{
  "n_layer": 11,
  "d_model": 64,
  "n_head": 2,
  "n_kv_head": 2,
  "head_dim": 32,
  "d_mlp": 256,
  "vocab_size": 7177,
  "activation": "tanh_gelu",
  "norm": "layernorm",
  "norm_place": "pre",
  "norm_eps": 1e-05,
  "positions": "rope",
  "rope_base": 1020.0,
  "rope_fraction": 0.5,
  "qk_norm": true,
  "attn_scale": 0.305,
  "bias": "none",
  "tie_embeddings": false,
  "parallel_block": false,
  "extras": ["some layers without attention", "local attention windows", "gated attention", "value embeddings", "hashed n-gram embeddings", "an embedding shortcut", "skips across layers", "LayerScale", "capped logits"],
  "init": "trunc",
  "init_std_qkv": 0.0607,
  "init_std_o": 0.0,
  "init_std_up": 0.0607,
  "init_std_down": 0.0,
  "optimizer": "muon_variant",
  "lr": 0.00834,
  "lr_mult_o": 1.35,
  "lr_mult_down": 3.0,
  "beta1": 0.95,
  "lr_head": 0.0109,
  "warmup_steps": 0,
  "schedule": "cos",
  "final_lr_fraction": 0.0,
  "batch_tokens": 16384,
  "seq_len": 2048,
  "doc_mask": true,
  "train_tokens": 143700000,
  "steps": 8771,
  "dataset": "wikipedia_en"
}
Each number is 128 + 32 x the weight over its row's rms, rounded and kept within 0 to 255. Layers, rows and columns count from 0. The size above them is the row's rms in percent of the matrix's.

# layer 6 attention output (transposed), 64x64, rms 0.238, rows 22-42, columns 0-63
size [109  91 103  90 110 101  94 103 110 106 113  74 103 106 106  81 109 109  85  97  98]
[[126  80 156 150 122 156 104 162 122  97 181 139  89 114 116 125 160 114 139  89 167  96 133 143 141 111 187 136 119 178 145 141 187 147 118 156 108 119  69 144 143 107 125 104 113  47 136 129 135 121  87  48 169 153 158  75 169 194 128  88 120 111 155  97]
 [175 173 121 133  88  83 159  68 136 110 182  89 163 150 124 117 116 114 147 137 135 111 164 195 145  94 173 132 141  82 136 135  94 126  88 190 119 128  95  66 134  79 145 159 158 133 105 143 149 163 108 121 138 109 142 136  99 128 128 167 151 137  25 118]
 [162 175 149  62 122 113 150 157 123 124 143 132 159 184 141 170 141 170 142  85  94 146 123 122  87 151 144 123  86  95 134  99  90  84 119  97 129 121  89  95 124 153 102 134 167  43 173 126  98 133 148 164 150 185 130 166  84 116 156 101  79 165  75 151]
 [123  84 101 117 176 130 112 152  80 141 123 113 133 109 152 129 197 106 132 123 149 125 155 147  97 170 148 137  94 112 120 155 133 129 164 126  76 142 195 101 134 102 144  61 133 148 167 116 189  53 152  91 157 132  61 125 148  85 180 156 138 124  69 149]
 [152  94  75 137 147  54 100  71 133 165 152 118 114 111  44 111 141 124 113 116 157  90 148 130 148 100 152 162 197 157 162 148 106 156 119 155  81 145 166 159 104 139 109  92 152  94 101 117 143 136 159 144 137  98  74 162 136 131 182 154 122 180  77 141]
 [127 104 182 136 150 147 144 127 146 155  89 122 111  64 101 172 137 151 116 131 140  54 110 179  99  95 175 141 176 170 113 147 141 137 116 139 152 118 136  60 142  57  94  79 154 135 106 189 126 171 120 178 119  95 131 141 116 118 174 134  71 132 140  88]
 [108 125 130  97  72 134  94 133 159 102 161  84  90 165 149 146 151 164 137 186  68 122  96 106 159  99 144 137 133 171  98 161 134  99 123 162 233  94  68 124 116 153  76 174 141 121  89 126 119 117 163 128 107 111 115 142  90 117 114 159 170 130  96 172]
 [114 145 152 143 115  98  52 130 138 136 155  86 165 119 101  82  82 173 164  86 167 154 100 112 151 110 142  89 113 152  68 113 173 149 131 114 158 143 108 128 168 176 113 183 182 208  87 122 122 134 116 101 107 103 128 154  75 183 125 101 107 118 155 117]
 [129 153 127 134 100 144 122 144 111 105  40 147  46  90 163 138 134 126 131 169 152 170 128 127 151 137 169  79 104  95 106 183 127 130 109 181 136 129 126 166  54 107 131 177  85 125 166 118 154 143 144  84 136 136 135 162 131 162  94 114  56 105 173 127]
 [109 120  97  93 111 158 162 142 237 158 110 148 121 144 120 152 133 117  81 102 139 114  77 130 135  55 111 112 152 122 128 111 130  95 162 109 133 172 141  99 155  77 169 121 168 163  84 123 171 140 117 104  61 116 131 113 122 192 114 132 169 169 162  92]
 [ 92 120  47 112 105 110  96 133 147 102 152  89 128  84 162 175 160 130 141 142  97  91 149 111 165 150  64 178 151 154  56 153 168 174 118  97 126 127 114 101 130 104  66 126 158 142 146 121 147 192 196 113 139 129 167 143 152  93 160 120 146 103 111 134]
 [186 143  91  77 120  92 114 152 164 106 133 144 139  99 132 130 160  78 127 143  91  97 129 155 174 159  84 178 153  87 113 122  77 133 142 133 168 109 182 113 143  66 162 146 133  85 161 127  57 111 146  79 110 116  92 135 155 207 122 128 110 149 164 150]
 [118  82 141 208 166 113 168 121  82 152 112 121 127 122 120 140 119 127 198 110 128 153  69 131 122 127 115 127 180 169 125  92  82  99  91 168 145  94 203 166  72 147 143 114 173 118 112 189  97 132  93 115 143 124 134 111 145  80 120 114 159 160  95  88]
 [137  89 103 149 133 112 119 135 129 102 107 149  66 132  84 176 134  69 118  42 130 178  90 168 141 120 120 186  93 120 129 183 156 156  83 156 154 108 138 110 166 154 167 135 199 141 149 140 118  96 166 151 112 160 113 109 154 127 134 109  85  72  86 115]
 [144 137 179 116 151  91 112  95 114 183 136 132 101 199  99  91 116 184  49 108 147 146 136 106  67 123 110 153 118 149 176  74 144 134 129 105 166 168 171 156 133 123 176 120 185 128 125 106  57 114 145 112 117 121  93 136 118 119 110 181  85 100 137 106]
 [114 114 134 118 163  89 190  68 150 182 108 129 116 176 126 137  86 103 153 129 139 118 125 134 102 182 174 123 109 199 118  82  88 141 122 158 125 120 167 153 129 102  92  88 183 155 102 127 124 168 103  55 177 126 105 130 105  80  95 169 151 169 123 102]
 [109 142 100  91 121 133 162 119 125 118 175 147 138 190  23 144 132  61 194 110 149 114 146 107 197 108 114 178 114 120 148 153 121 134  82 127 107 114 164 123 128 144 128 110 191 120 152 135  95 142 135  69 104 123 120 144 108 149 130 141  49 101 153 135]
 [143 145 162 216 112 126 114 103 109 169  85 137 147 114  67 110 140  90  99 106 126 137 117 188 123 161 133 169 124 118 103 147 124  93 166 137 175 134 114  98 166 116 134  90  61 125 102 126 114 108 128 156 186 115 134  81  87 115 104 166 141 164 107 221]
 [165 132 142  44  99 193 148 113 172 136 112 181 184 137  99 133 109 149 116  50 104 152 120 120 147 112 198 174  98 122 110 158 169 175 167 130 143 104  94 111  79 121 178  97  96 124 145 108 102 115 136 128 107 113 179 125  89 122 148 102  95 123 140 101]
 [ 83 167 126 145 161 111 102 151  95 197 126 134 117  96 136 189 183 107 100 199 120 166 145 128 193 130 168 103  91 151 134  89  86 187  87  86  98 140  98 138  98 129 156 122 140 110  66 142 115 108  83 130 131 113 106 170 172 142 160 118  95 108 105 118]
 [112  67 184 183  94  96 123  97 119 210 142 139 129 160 138 166 100 175 118 139  77  62 109 146 143 144 130 134 103 119 126 118 105 182 190  91 153 148 154 120 103 152 137 131 114 145 112 113 114  57 148 136 181 106 157 167 108 111  94 162  92  99 120  94]]
# layer 6 attention value, 64x64, rms 0.152, rows 23-42, columns 0-63
size [ 90 112  99 111 107 106 111 117 110 102  74 101 100 102  78 104  97  81  95  86]
[[112 141 133  71  42 143 125  91 124 158 137  70 132 135 168 139 129 166 108 133 156 139 131 124 100 128  89 129 169 106 141  46 195 172 172 147 143 129 156 149 144  52  95 103 137  94  98 136 171 133 159 119 154 152 118  86  62 123 168 134 117 129 114 128]
 [139 155 123 138  82 109 124 142 127 126 189 135 118 113 192 118 133 115  95 107 105 118  80 139 111 144 150 150 130 138  84 147 131  90  70 167  83  91 103 127  73 161 121 142 152 138 150 112 215 147 114 187 183 140  80  37 155 141 137 130 145 131 169 105]
 [131 108 130 102 180 170 171 156 129 166 185 141 117 152 183 143  59 117 109 122 188  99 141 150 100  97 131 160 151 102  80 134 120 141 125 143  99 111 114  93 185  80 153 107  97 181 116 122 151  96  37 118 129 123 129 155 161 105 134 148  98  71  94 142]
 [ 94 126 122  75 132 143 124 130 150 126 141 108 165 135 148 106  89 174 160 130 151  62 110 150  78 122 173 149 110  88 177 172 133 222 185 144 107 157  93 134 176 119  97 140 137 121  92 115 101 123  94 190  95 101 139  60 111 129 158 165 129 123  98 153]
 [122 149 132 116 153  88 114 192 128 171 143 107 187  62 113 130 120  17  97 125 112  92 150 133  90  75 129  97 122 149 162 132 191 146  97 133 157 159 188 141 120 146 127 152  86 108 108  98 114 180 109 124 155 108 173 116 132 144 163 130  93 139 125  99]
 [195 143 130 163  96  75 144 137 116 161 121 146 169 116 145  53  93 140 125 140 108 187 102 178 115 139 122 118 152 147 195  82  90 105 121 121 213  76 116 190 106 111 146 150 125 102 115 163 124 142  79 104  97 146 113  80  94 131 146 149 137 147 143 133]
 [168 178  73 154  73 110 103 111 162 144 103 155 171 165 129 103 132  99  87 115 108  84 139 153 184 188 132 113 113 115 143  53  83 120 146 114 118 174 136 128 158 152 113  98  96  76 119 108 124 151 172 108  67 160  96 119 133 184 146 140 157 131 131 182]
 [110 139  82 119 149  93 111 105  95 114  95 144  87 131 143 109  90 110 141 107 186 123 158 102 102 156  75 127 136 163 158 131 115  76  97 107 148  78 148 181 115 143 146  96 125 136 158  96 133 100 191 196  86 130 196 190 154 127 161 137  98 174 128  73]
 [115  87 179 201 110  95  80 105 119 151 108 132 173 152 137 146  69  92  90 117 119 118  97 122 146 106 118 202 132 162 130 132  86 165 140 141 113 199 153 125 123  90 154 170 105 111 106 183 110 128 162  94 147  66 139 122  79  97  97  88 106 162 142 144]
 [146 114 129 108 115 159 148  85  99 137 138 122 136 153 126 111 127 190 152  68  75 143 193 180 127  96 110 134 105 125 136  87 134 181  95  77 182 151  89 138 126  66 135  77 130 160  98 129 132 144 151 157 197 131  89  72 130 180  91 157 122 114 164 143]
 [110 168  82  85 169 147 127 127 169 100  85 133 103 117  81 142 156 132 139  72 104 146 185 143 105 103 121 182 136  82 138 132 130 162 201 171  69 166  72 153 128 140 117 156  59 120 119 163  65 109 121 139  81 139 112 107 179 147 121 146 132 130 128 140]
 [123 105 121 121 110  99 121 113 149 130 185 127  66 152 129 172 110  99 102 126  62 132 171 105  93 174 138  83 159 137 115 125 150 131 102 155  77 124 178  81  88  72 123 169 191 165 140 135 113 143 133 176  66 122 172 128 141 105 154 140 159  67 169 144]
 [ 94 133 100  97 105 130 172 133  96 108  97 107 125 142  91 179 103 188  84 121 167 150 163  77  86 115 182 128  90 113 182 105 107 143  87 122  88 133 144 102  96 149  84 159 101 161 104 126 154 107 127  77 143 187 185 110 132 158 133  97 129 148 161 200]
 [132 198  86 180 144 130  97 187 114 109 147 196 113 159 146  71 113 152  85 155 171 121  95 102 141 133  82 119 135  91 120 123  95 136 113 156  87 121 168 145  98  68 134 121  94  96 131 194  92 131 115 130  96 160 126 156 123 151 167  65 122 134  96 172]
 [110 121 103 123 115  83  97 104 125  99 172 146 126 175 163 117  86  69 125  68 168 113 109 136 136 148 111 102 134 147 104 145 162 129 101 118 155 100 178 124 129  82 130 133 183  68 148 194 109  92 152 182 103 143 163 158 117 173  94 153 216 108 121 149]
 [ 91 192 109 134 160 130 116 145 130 100 135 103 151 132 120 109 146 120  89 106 111 154 134 102 120 145 165 101 176 139 191 100 174 202 161 119 125 135 117 113  77 150  36  73  97 108 104 125 141 139  63 139 112 127 166 125 120 133  89 143 171 132 106 204]
 [100  90  30 155 106 123 136 109  66 139  85 162 175 101 100 160 129 132 163 153 121 105 145  94  93 133 127 145 158 175 148 137 168  83 101 155 129 113 158 141 155 167 173 166 123 154 100 156  98 115  97 103  88 159 120 104 107  96 151 118 152 159  75  60]
 [129 176 158 163  98 133 164  99 141 154  95 140  96 179 104 127 134 107  79 146 113 125  77  83 102 119 141 177 156 194 160 101 149 104 120 134 145 159  69  93 126 138 153 120 103  91  71  71 143 121  90 128 166 180 122 170 132 209 152 130 129 141  87 116]
 [124  96 158 118 138 109  96 182  99 169 108  95 105 119  98 143  64  96 128  72 112 160 162 187 132 148 135 133 100 135 107 106  86 116 154 143 150 160 167 127 145 131 122 105 178  89 143 112 136 119  99  69 120  88 110 138 136 128 188 156 110 148 112 245]
 [100  87  95 156  98 142 182 145 108 142 142 167 128 171 111 122 129 134 105  96 168 139  92 101  84 121  78 138 180  97  61 142 108 130 152 122 146 161 184 172 127 117 131 115 165 139  62 145 109 155  79 140 118 142  85 172  80 155 185 172  72 120 136 157]]
# layer 6 attention query, 64x64, rms 0.128, rows 32-63, columns 0-63
size [107 101  88 136 111  69 118  62 104  96  78 116  79  88  91  77  90  72  81 105 106  83  73  72  74 106  65  77  84  87  93  74]
[[125 151 135 158  76  74 131 160 115  73 127 154 176 151  89  38 132 150  83  93 148 109 157 130 141 158 172 125 165 110 144 129 160 144 180 135  89 111  88  86 134  90  68 142 137 144 156  80 150 191 168 120 126 102 137 150 113  96 118 184 126 115 153 109]
 [121 172 143 110 156 189 125  84 164 120 126 102 121 133 118 163 101  95  99 125 138 105 135 164  54 141 131 142  98 153 117  97  39 118  68  95 151 129 135 175 121 177 185 126  71 145 120 188 131 104 110 138 144  90 146 127 151 163 131 101 171 121 163 183]
 [164 165 149 109 113 201 144 134 196 130  93 123 114 152  91  74 109 100  86 133 118 107 162 126  85 146 195 134  93  94 131 122 106 145 123  76 114 115 123 149 131 177 154  98  46  98 126 178 128 112  98 105 109 108 143 119 160 172 144 103 118  99 163 195]
 [ 98 210 228 129  93 102 162 187 110  95  99 176 161 180  83  95  86 120 122 109 135  83 153 128 138 125 162 133 160 123 147 123 143 130 154  53  85 128 115 120  93 116 107 127 116 124 138 136 153 144 128 130 135  87 138 116  86 121  95 163 157 139  67 120]
 [107 157 179 123  72  84 150 201 106 112 107 144 173 177 108  89 103 166 132 112 115 148 155 127 183  83 181 120 140 103 162 119 194 152 156  85 114 153 107 111 106  90 117 156 139 113 149 100 130 162 152 139 105 112 119 144  98  97 104 198 125 154  96  65]
 [116  94  57 168 139 115  94  83 167  98 119 164  97  55 150 157 186  66 123 134 162 124  97 120 137 126  75 193  64 133 112 116 107 112 139 151 135 116 149 130 177 149 103 120 152 167 116 134  79 102 157 171 141 154 144 122 125 113 175 100 122 180 143 152]
 [113 186 197 132  69  83 133 185 108  88 103 176 164 196  87  99 113 125 147 107 133  92 150 121 163  86 159 123 142 104 157  94 179 150 143  65 100 121 107  98 122 113 128 158 145 122 158 110 141 143 151 119 101 101 133 156  94 138 102 190 133 140  69 111]
 [123  77 101 147 155 128 116 118 105 138 160 162 164  87  47 172 185 118 156  43 135 180 123 113 135 135 102 137 103 130 159 131 122 100 192 173 166  79 177  89 121  93 159  88 154 104 148 116  85 158 157 133 142  99 103  89 157 106 127 138 101 145 111 118]
 [114 183 172  84 128  87 146 205 139  82 117 129 180 139  73  77 148 128 196 103 168 126 137 126 143 147 137  76 195  95 153 141 160 126 147 100  99  83 118 102 144 104 129 136 142 152 163 122 150 180 164  89 114 129 115 123 104 134 132 159 145 153  67  94]
 [188  73  90 120 174 140 105  55 178 222 149  90  85  67 125 185 149 145 143 144  98 145 110  96 125 119 118 155 160 125 108 144  89 135 133 141 134 121 164 177 169 122 131 129 153 101 107 151  88 147 103  79 115 148 157  90 139 123 164 109 119 138 162 141]
 [144  92 133 192  91 175 135 107 130 158 221 148 167 163 120 154 101 136  66  94  83 121 156 132 154  70 175 149  91 121 167  87 119 137 122 116 188 147 143  99  96 114 172 137 109  81 139 136  81 113 114 137 124 133 118 108 135 179 134 154  84 113 158 166]
 [166  91  74 122 122 164 114  89 159 168 175  82 118  99 164 152 122 135  79 149  94 121 133 152  79  99  99 138 120 155 132 118  77 127  81 128 149 166 179 163 123 159 156 109  80 112  61 149 115 122  84 153 145 127 127 135 136 158 171  84 141  83 188 187]
 [ 82  91 138 107  46 159 101 106  86  97 131 136  96 165 137 153  91  88 119 171 120 122 111 152 190 129 125 150 135 106 136  89 160 140  79 112 154 138 139 103 106 159 197 177 156 124 170 141 166  70 116 172 110 116  91  90 108 130 151 145 109  71 165 163]
 [ 69 118 156 106 115  94  99 142  86  91 122 132 123 140 184 178 125 170 132 175 127 142 163 155 131 124 157 173 135 162  98  59 170 135 105  92 179 163 139 179  44  85 170 129 135 134 103 103  99  91 165 122 158 116 142 129 126 115 165 108 148 181 109  98]
 [129 120 126 181 119  99 132 123 128  80 143 117 180 148  93 137 116 125 139  81 120 103  94  96 118 133 104  84 152 102 130 162  92  60  66 166 117 159 135 115 145 102 123 131  80 191 155  80 151 200 138 116 146 150 134 136 142 126 124 110 182  98 178 215]
 [118 172 119  48 108  95 112 134 141  61 133 110  85 122 115 145 150 123 153 125 129  99 116 171  88 162  59 104 122  87 129 143 117 148 129 122 136 190  94 129 143 182 146 139 145 143 113 138 178 192 122  95 120 118 119 186 130  74  85  85 193 111  88 132]
 [148 159 138 102  54 120 135 131  76 140 142  68 139 152 125 129 107 160  69 134 167  92 181 174 132  80 109 125 134 139  95  69 190 176  80 136 111 170 112 133  89 129 106 120 101 119 133 135 150 129 123 165 154 142 180 185 135 124 103 178 132 130 182 168]
 [129 103  90 113  75 129 167  84 173 109 150  95 127 116 120  79 133 108  72 101 103  89 134 153 192 139  97 143 129 111  70 156 133 225 129 119 152 117 112 138 132 161 144 197  83  96 203 149 118 138 130 134 103 147 184 123 138 149 140 126 123 177 132 111]
 [151  98 141  85  91 126 144 166 138 156 125 100  80  76 175 185 149 174 109 124 106 135 146  75 186 167 151  84 212 105 130  99 105 144 116 171 109 130 122 178 118  95 171 100 122 140 112 175 186 160 128 138 142 126 148 142 108 171 161 120 144 114 111  74]
 [134 133 186 195  86 114 176 122  89 198 126 123 141 151 154 130  92 156 123 122  98  84 147 115 163 100 170 102 136 155 148 141  66 149 125 114  86 138 129 100  76 156  98 119  50 121 118 140 165 104 100 170 149  90 161 158 151 125  61 167 146 102 130 117]
 [ 97 108 112  86 109 127 117 145  88  85 130  60 162 110  70 144 102 129 130 135 122 136 138  69  65  91 127 163 123 122 136 122 149 191 108  99 143 161 128 158 114 138 199 158 176 136 138 117 143 175 141 116  97  98 110 132 159  73 192  76 166 100 167 158]
 [158 151 165 117 104  89 145 135 171 167 106  94 114 210 106 173 135 156 131 167  88  85 143  75 147 126 196  79 165 127 130 132 138 114 134 113 112 169 116 108 151 130 122 133 129 114 109 105 148 165 111  43 104 120 169 169  90 111 130 111 147  65  79  94]
 [141 110 131 110 155 121 153 126 103 151 166 124 107 161  86  81 199  99 152  49 126 157 163 213 105  68 111 145  96 184 170 147  91 126 132 161  93 155 121 133 121 108 123  68 147  96  93  81 105 138 133 162 107 117  89 127  87 134 109 158 147  90 131 118]
 [149 112 120  98  85  37 142 144 105 122  86 116  94 127  70 190 113 122 127 129 138 145 130 100 154 143 108  71 198 178 104 136 121 112 170 166 183 164 103 170 102  90 159 103 121 130 101  90 172 145  99 100 183 118 145 112 127  92 146 106 133 124 117 178]
 [131 130 137 159 169 127 186 140 127  95 188 166 186 109 131 150 156 119 124  56 152 117 117 119 139 142 118  82  79 125  86 117 109 124  91 193 162 142 130 201 110 112 178  72 133  92 104 142  42 129 153 133 154 166 148 120 156 130  98  90 149 135 136 131]
 [195 168  92 131 190 125 161  80 201 135 113 166  99 115 121  67 130  92 107 101 101 134 140 111 104 168 151 116 132  86 128 124  82 133 178  96 145 100 151 135 187 110  78 125  79 106  96 116 105 144 119  87 127 147 151 129 117 132 137 197 136 193 129 113]
 [186 118  87  29 106 154 107 139  82  92 176  84 139 139 100 111 116 173  80 134 149 125 164 158 125 140 102 135 107 121 132  78 166 127 124  90 125  79 195 153 155 109 105 169 109  95 152 173 116 113 133 109  89 144 152 168 171 128 127 113  97 101 172 101]
 [147 141  80  82  75 140 141 153 148 151  91 135 151 147  82 108 117 126 117 151 210 166 139 115 150 160 110 110 143 151 114 132 143  64 120 184  89 142 106 112 104  84 117 109 104  94 118 158 147 172  87  67 123 167 119 103 149 120 127 192 103 104 193 181]
 [106 153 101 138 213 156 147 146 152 101  91 134 127  89 140 169 142 114  88  96  96 131 105 137  97 104 160 179 164 139 139  78 169 156 187 125 120 139 124 137  77 107 190  99 116 117 143 122 112 127 164 111 104 124 121  69 155 156 169  79 118 161 100 212]
 [120  91 117 170 125 129 129  95 115 183 157 185  84 117 179 168 157 101 107 172 116 128 117 125 228 142 126 115 141 103 119 102 107  86 144 121 126  95 157 120 154  93 137  97 128 124 134 154  98  32 115 176 131 136  95 122 129 183 110 134 126 168  61 129]
 [132 143 179  99  89 123  62 141  72 131  81  95 180 129  87 164 109 138 118 122 124 132 116 155 111 106 132 168 155  90 172 121 104 132 120 120  92 134 162 122 105 148 183 150 143 100 126 194 124 172 176 139 104 103 156 154 138 107 134 151 176  24 161 104]
 [107 172 152 139 116  71 114 151 158  55  66 137 157 129 133 129 112 149 116 154 173 106 134 152  83 156 100  94  62  99  98 111  89 108 130 122  55 140 136 124  75 120 119 103  94 157 135 138  91 133 155 153 159 148 159 170  70  91 135 164 133  94 177 172]]
# layer 6 attention key, 64x64, rms 0.13, rows 32-63, columns 0-63
size [119  76  89 107 108  62 116  62 105  93  69 121  95  77  91  77  90  98  87 106  92  85  82  79  97 108  84  90  89  81  84  91]
[[ 94 174 149 135  95 116 168 213 120  99 114 157 147 156 102  98 113 134 115  84 143  75 141 112 157 101 166 128 120 107 167  74 156 163 197 118  82  89 105  97 160 133 115 140 150 119 128  93 171 147 152 158 144 107 126 123 155 130  90 207  59 115 114 118]
 [106 195 152 109  99 139 182 235 152 138 111  72 137 146 104 103 111 154 118 120 154  79 116 137 140 106 164 147 150 110 131  90 160 166 173 119 104 103  67 109 152 105 155 114 123  99 131  88 151 142 125 143 128  84 147 142 142 101  78 183  91 150  98  78]
 [206 135  99 191 171 199 129  61 172 207 125 120 102 134 146  87 124 116 127 182 102 133  88 149 134 106 120 124 129 177 124 154 103  91  79 137 144 127 127 155 104 139 119  88  63 122 142 159 129  91  86 147 104 126 135 181 134 120 123  89 126 126 147 111]
 [124 142 149 130  85 102 159 197 135  98 108 110 132 144  90  69 102 143 109 109 105  67 130 129 145 146 187 162 106  81 159  69 173 150 219 109 103 122 113 104 142 128 138 147  92 127 162 111 167 148 121 128 134 117 102 169 180 118 119 175  55 151 129 112]
 [ 80 155 204 131 117  76 175 212 126  99 110 118 143 188  96 113 116 109 102  63 163  71 105 123 133 113 131 134 156 107 163  84 143 146 182  95  97  96 114 113 138 110 173 145 140 129 164 117 143 151 143 155 141 105 141 151 132 131 130 171  89 179  84  99]
 [152 136 108  80  91 146  61  87 118 148  70 123  92  88 158 147 161 174  78 138 115 138 121 129 103 152 117 100 150 149 120 186 124  99  95 127 137 144 154 139 183 113  71 172 143 141 116 130  88 156 118  79 193 162 120 109 124 136 194  71 170 125 161 148]
 [ 73 161 166 130  96  57 208 203 121  89 112 146 139 175  78 101 112 107 155  60 166  87 133 119 135 134 138 151 135  87 167  75 137 132 174 117 108 123 101 114 123 118 149 150 159 106 159 131 154 129 146 133 145 122 132 137 150 118 124 196 110 165 104  83]
 [143 118  59 155 120  91 144  33 110 102 127 175 156 129 101 124 168 112 118  95 124 141  87 119  84 130 107 131 105 101 107 157 121 119  83 178 139 157 142 128  60 157 118  84 145 161 124 120  85  93 135 118 116 131 174 174 161 153 150 171 134  78 185 175]
 [125 132 148 102 147 105 170 185 152 109 118 157 158 147  62 108  87 111 137  91 172 114 121  71 112 132 153  78 179 102 167  89 164 106 178 121 119 117  62  90 123  83 183 157 157  82 136 129 139 160 117 118 129 152 122 119 139 131 132 176 134 144  49  89]
 [182 103  89 153 154 185  93  34 164 146 151 124 152 124 135 171 156 155 161 140 143 150  89 153 105 102  98 107 120 171 128 153 140 106  44 162 136 142 123 172 103 165 109  89 130 129 118 114 120 112 121 117  80 164 155 146 122 163 126 113 207 100 165 144]
 [150 104  76 198 126 136 100  64 142 173 157 153  98 101 152 124 126 116 100 168 119 162 175 153 129 133 100 134 128 130 109 141  97 141 106 131 162 138 205 160 139 142 115 122 160 153 112 155 112  67 117 157 148 142  68 124 145  97 151  70  53 152 192 149]
 [150  82  92 128 109 153  54  29 136 147 100 114 135 103 177 179 148 136 131 163 117 170 119 138 117 139 122  91  93 182 111 171 113 113  68 172 162 144 148 167 104 120 132  97 136 154  95 148 142 116 107 108 123 153 135 125 134 116 145  46 174  97 154 152]
 [134 137 128 133  96 120 169 154 101 163 123 216 108  94 109 124 158 137 109 173 102 158 170 116 168 106  61 118 126 115 111 125 168  97 175 156 183 144 153 139 122 145  89  97 195 115  72 115  85 129 136 158  88 186 154 124 166 101  98  87 135  84 104 117]
 [103 130 164 128 103  92  95 173 176 150 134 103  94  96 156  81 147 171 162 174  59 132 167  84 108 156 105  93 151 130 117  91  67 154 144  47  96 157 105 130 134  95 164 161 162  96 144 104  84 142  71 154 124  94 157 146 134 132 142 136 163 104 109 148]
 [123 132  76 119 153 121  90 106 130  71 157 170 164  82 170 164 150 119 140 167  76 163 212 154 127  98 119  86 161 129 123 132 150 126 134 152 155 127 135 150 200 101 146 126  70 109 143 144 115  77 133 107 154 101  95 134  96 138 150 219 112  96 127 137]
 [199  90 128  76 152 149  40 169 107 119  89 120 105 112 127  89 138 153 113 129 144 151 194  97 106 115 119 101 141 108 141  88 174 101 114  70 139 169 125 106 181 121 130 179 112 178  91 104 131 116 168 111 105 179 173 110 126 116 169 104 132 114 118  87]
 [108 129 120 101 104 110  72 117 106 134  85 133 136 133 118 103 173 190  63 125  97 154 150 118 154 167 125 213 124 110 146 123 151 158 131 141 166 138 155 128 184 160 133 107  61 143 123 186 166 116 116 117 158  88 105  94 127  76  74 102 123 108 159 193]
 [134  66 102 116 137 148 145 127 142 144  81  98 142 150 127 141 118 134 140 140 153 147 106 169 137 140 109 161 145 122 171 157 129 142  97  96  93  57  64 144 135 168 138 190 209 184  72 133 115 108 162 134 147  64 158  97 155 136 127  79 102  92  76 113]
 [122 132 184 131 196 114 111 149 145 134 130 121 140 126  71 121 135 180 127 155 224 133 122 157 117 172  91  27 151 142 113 137 107 113 118 113 151  71 178 143  97 144 135 100 117 147 124 103 116  81 174 100 134  85  98 148 127 115 112 169 176 100 141 129]
 [121 165 153 111  90 186 102 152  94 171 146  45 157 159 140 104 114 140  68 122 183  97 147 145  83 147 180 125  72 142 138  95 157 134 106 103 128 131  65 124  66 136 118 136 144  97 114 130 162 129 149 130 146  90 129 194 149 102  75 136 106 128 179 130]
 [122  91 113 104 157  79 108 175 101 124 151 121 172 112 119  79 160 145 169 154 108 138 145 126 107  92 127 103 180 151 116 154 173 101  87 160 136 137 141 154  70 145 143 108 235 120 135 129 112 126 143 143 103  97 143 133 117  72 138 125 188  35 120 121]
 [140 133 151  61  87 171  84 144 167 105 161  66 115 159 181 189 121 146 142  94 148 104 120 129 142  94 132 132 136 136 115 109 148 183 142 112 113 152 135 129 127  98  86 136 146 155 167  43 159 162 177 160 112 111 141 142  82 129 161 157  82  90 173  86]
 [147  97 130 168  80  83 110 160  80 155 104 119 103 115 222 138 125 138 117 130 104 169 125 109  91  87 106 117  86 125 137 154  98 138 147  95 117 102 106  66  96 110 109 145 189 159 152 119 149 110 172 102 146 149 144 102 137 173 162 184 174  65 111  89]
 [ 61 104 101 138 124 177 126 104 155 143 129 112 189 161  35 152 162 149 179 107 140 129 151 129 138 116 136 134 146 114  92 140 167 132 141  41 154 137 134 119 137 134 177 156  87 196 112  88 122  87 132 133  85 135 167 142 118 136 108 167 164  85 107 164]
 [123 109 150 176 156 139 127  91 127 168 140 162 117  85 161  96 136 160  98 102 153 115 176  98  99  90  39  98 135 150  98 111 151 105 153 101 147  39 145 103 118 162 131 134  97 104 150 129 166 100 132 180 137 184  75 160 105  97 159 101 137 179 100 130]
 [145 197 105 146 147 136 165 135 158 105 167 116  60 170 183  81 117 128 108 134 169 152 128 111  92 129 137 150 107 138 177  95  99  94 169 147 110 153 148  96 158 156  78 140 100  71 126 110  29  99 143 141  89 139 135 161 132 121 129 158  84 122 128  80]
 [131 138 101 110 147 135 118 121 159 128  82 150 128 129  94  87 200 129 102 111 140 170 146 130 142 111 156 113 114 153  94 103 117 200 165 173 161 102  91 138  25  85 157 175 188  84 112 137 100 130  97 125 125 181 143 125 156  99  89  93 165 154 152 122]
 [109  81 172 105 118 132 101 181 132 162 148 113  93 160 131 147  91  92 104 161 172 182 119  97 160 161 186  78 110 144 139 128  93 132  96 194 168  97 122  55 181 113 118 118 105 135 139 142 115 132 100 125  45 152 126 143 104  63 138 143 119 105 157 132]
 [124  88 159 195 145 133 185 193 103 141 161 110 156  76 135 223 141 115 171 103 135 126 170 144 129 139 125 146 140 117  70 151 122  60 136 122 142 117 106 107 114 132 111 101 159 141 147  86 116  80  76 158 124 160 115  95  92 100 159  80 123 162 103 108]
 [ 83 162 113 162 183 144 160 115 123 149 106 134 131 129  88 136 118 114 120  59 158  96 135 130 192 121 185 132 151  85 166 131 120 108 109  90 133 109 130 148 140 178  67 171  48 115  67  86 131  99  75 142 100 192 131 160 124 144 144 149 107 138 112 151]
 [158 129 124 134  92 124 111 148  83  64 159 163 150  83  62 183 139 191 107 170 118 131 156 127 103  86 104 132 135 133 144 107 143 108  49 119 106 139 127 146  73 147 102 141  94 171 174 121 141 130 180 167  63 121 145 129 103 139 106 103 158  69 157 130]
 [109 165 144 119 120 141 103  76 118 116  69 126 181  93 108  67 159 132 129  82 187 169 140 148  75 140 155 134 119 134 163 143 114  91 108 163 131  84  95 151 134 150 159 147  76 119 168  86 115 216  65 134 158 130 169 147  98 123 113  94 150 103 156 134]]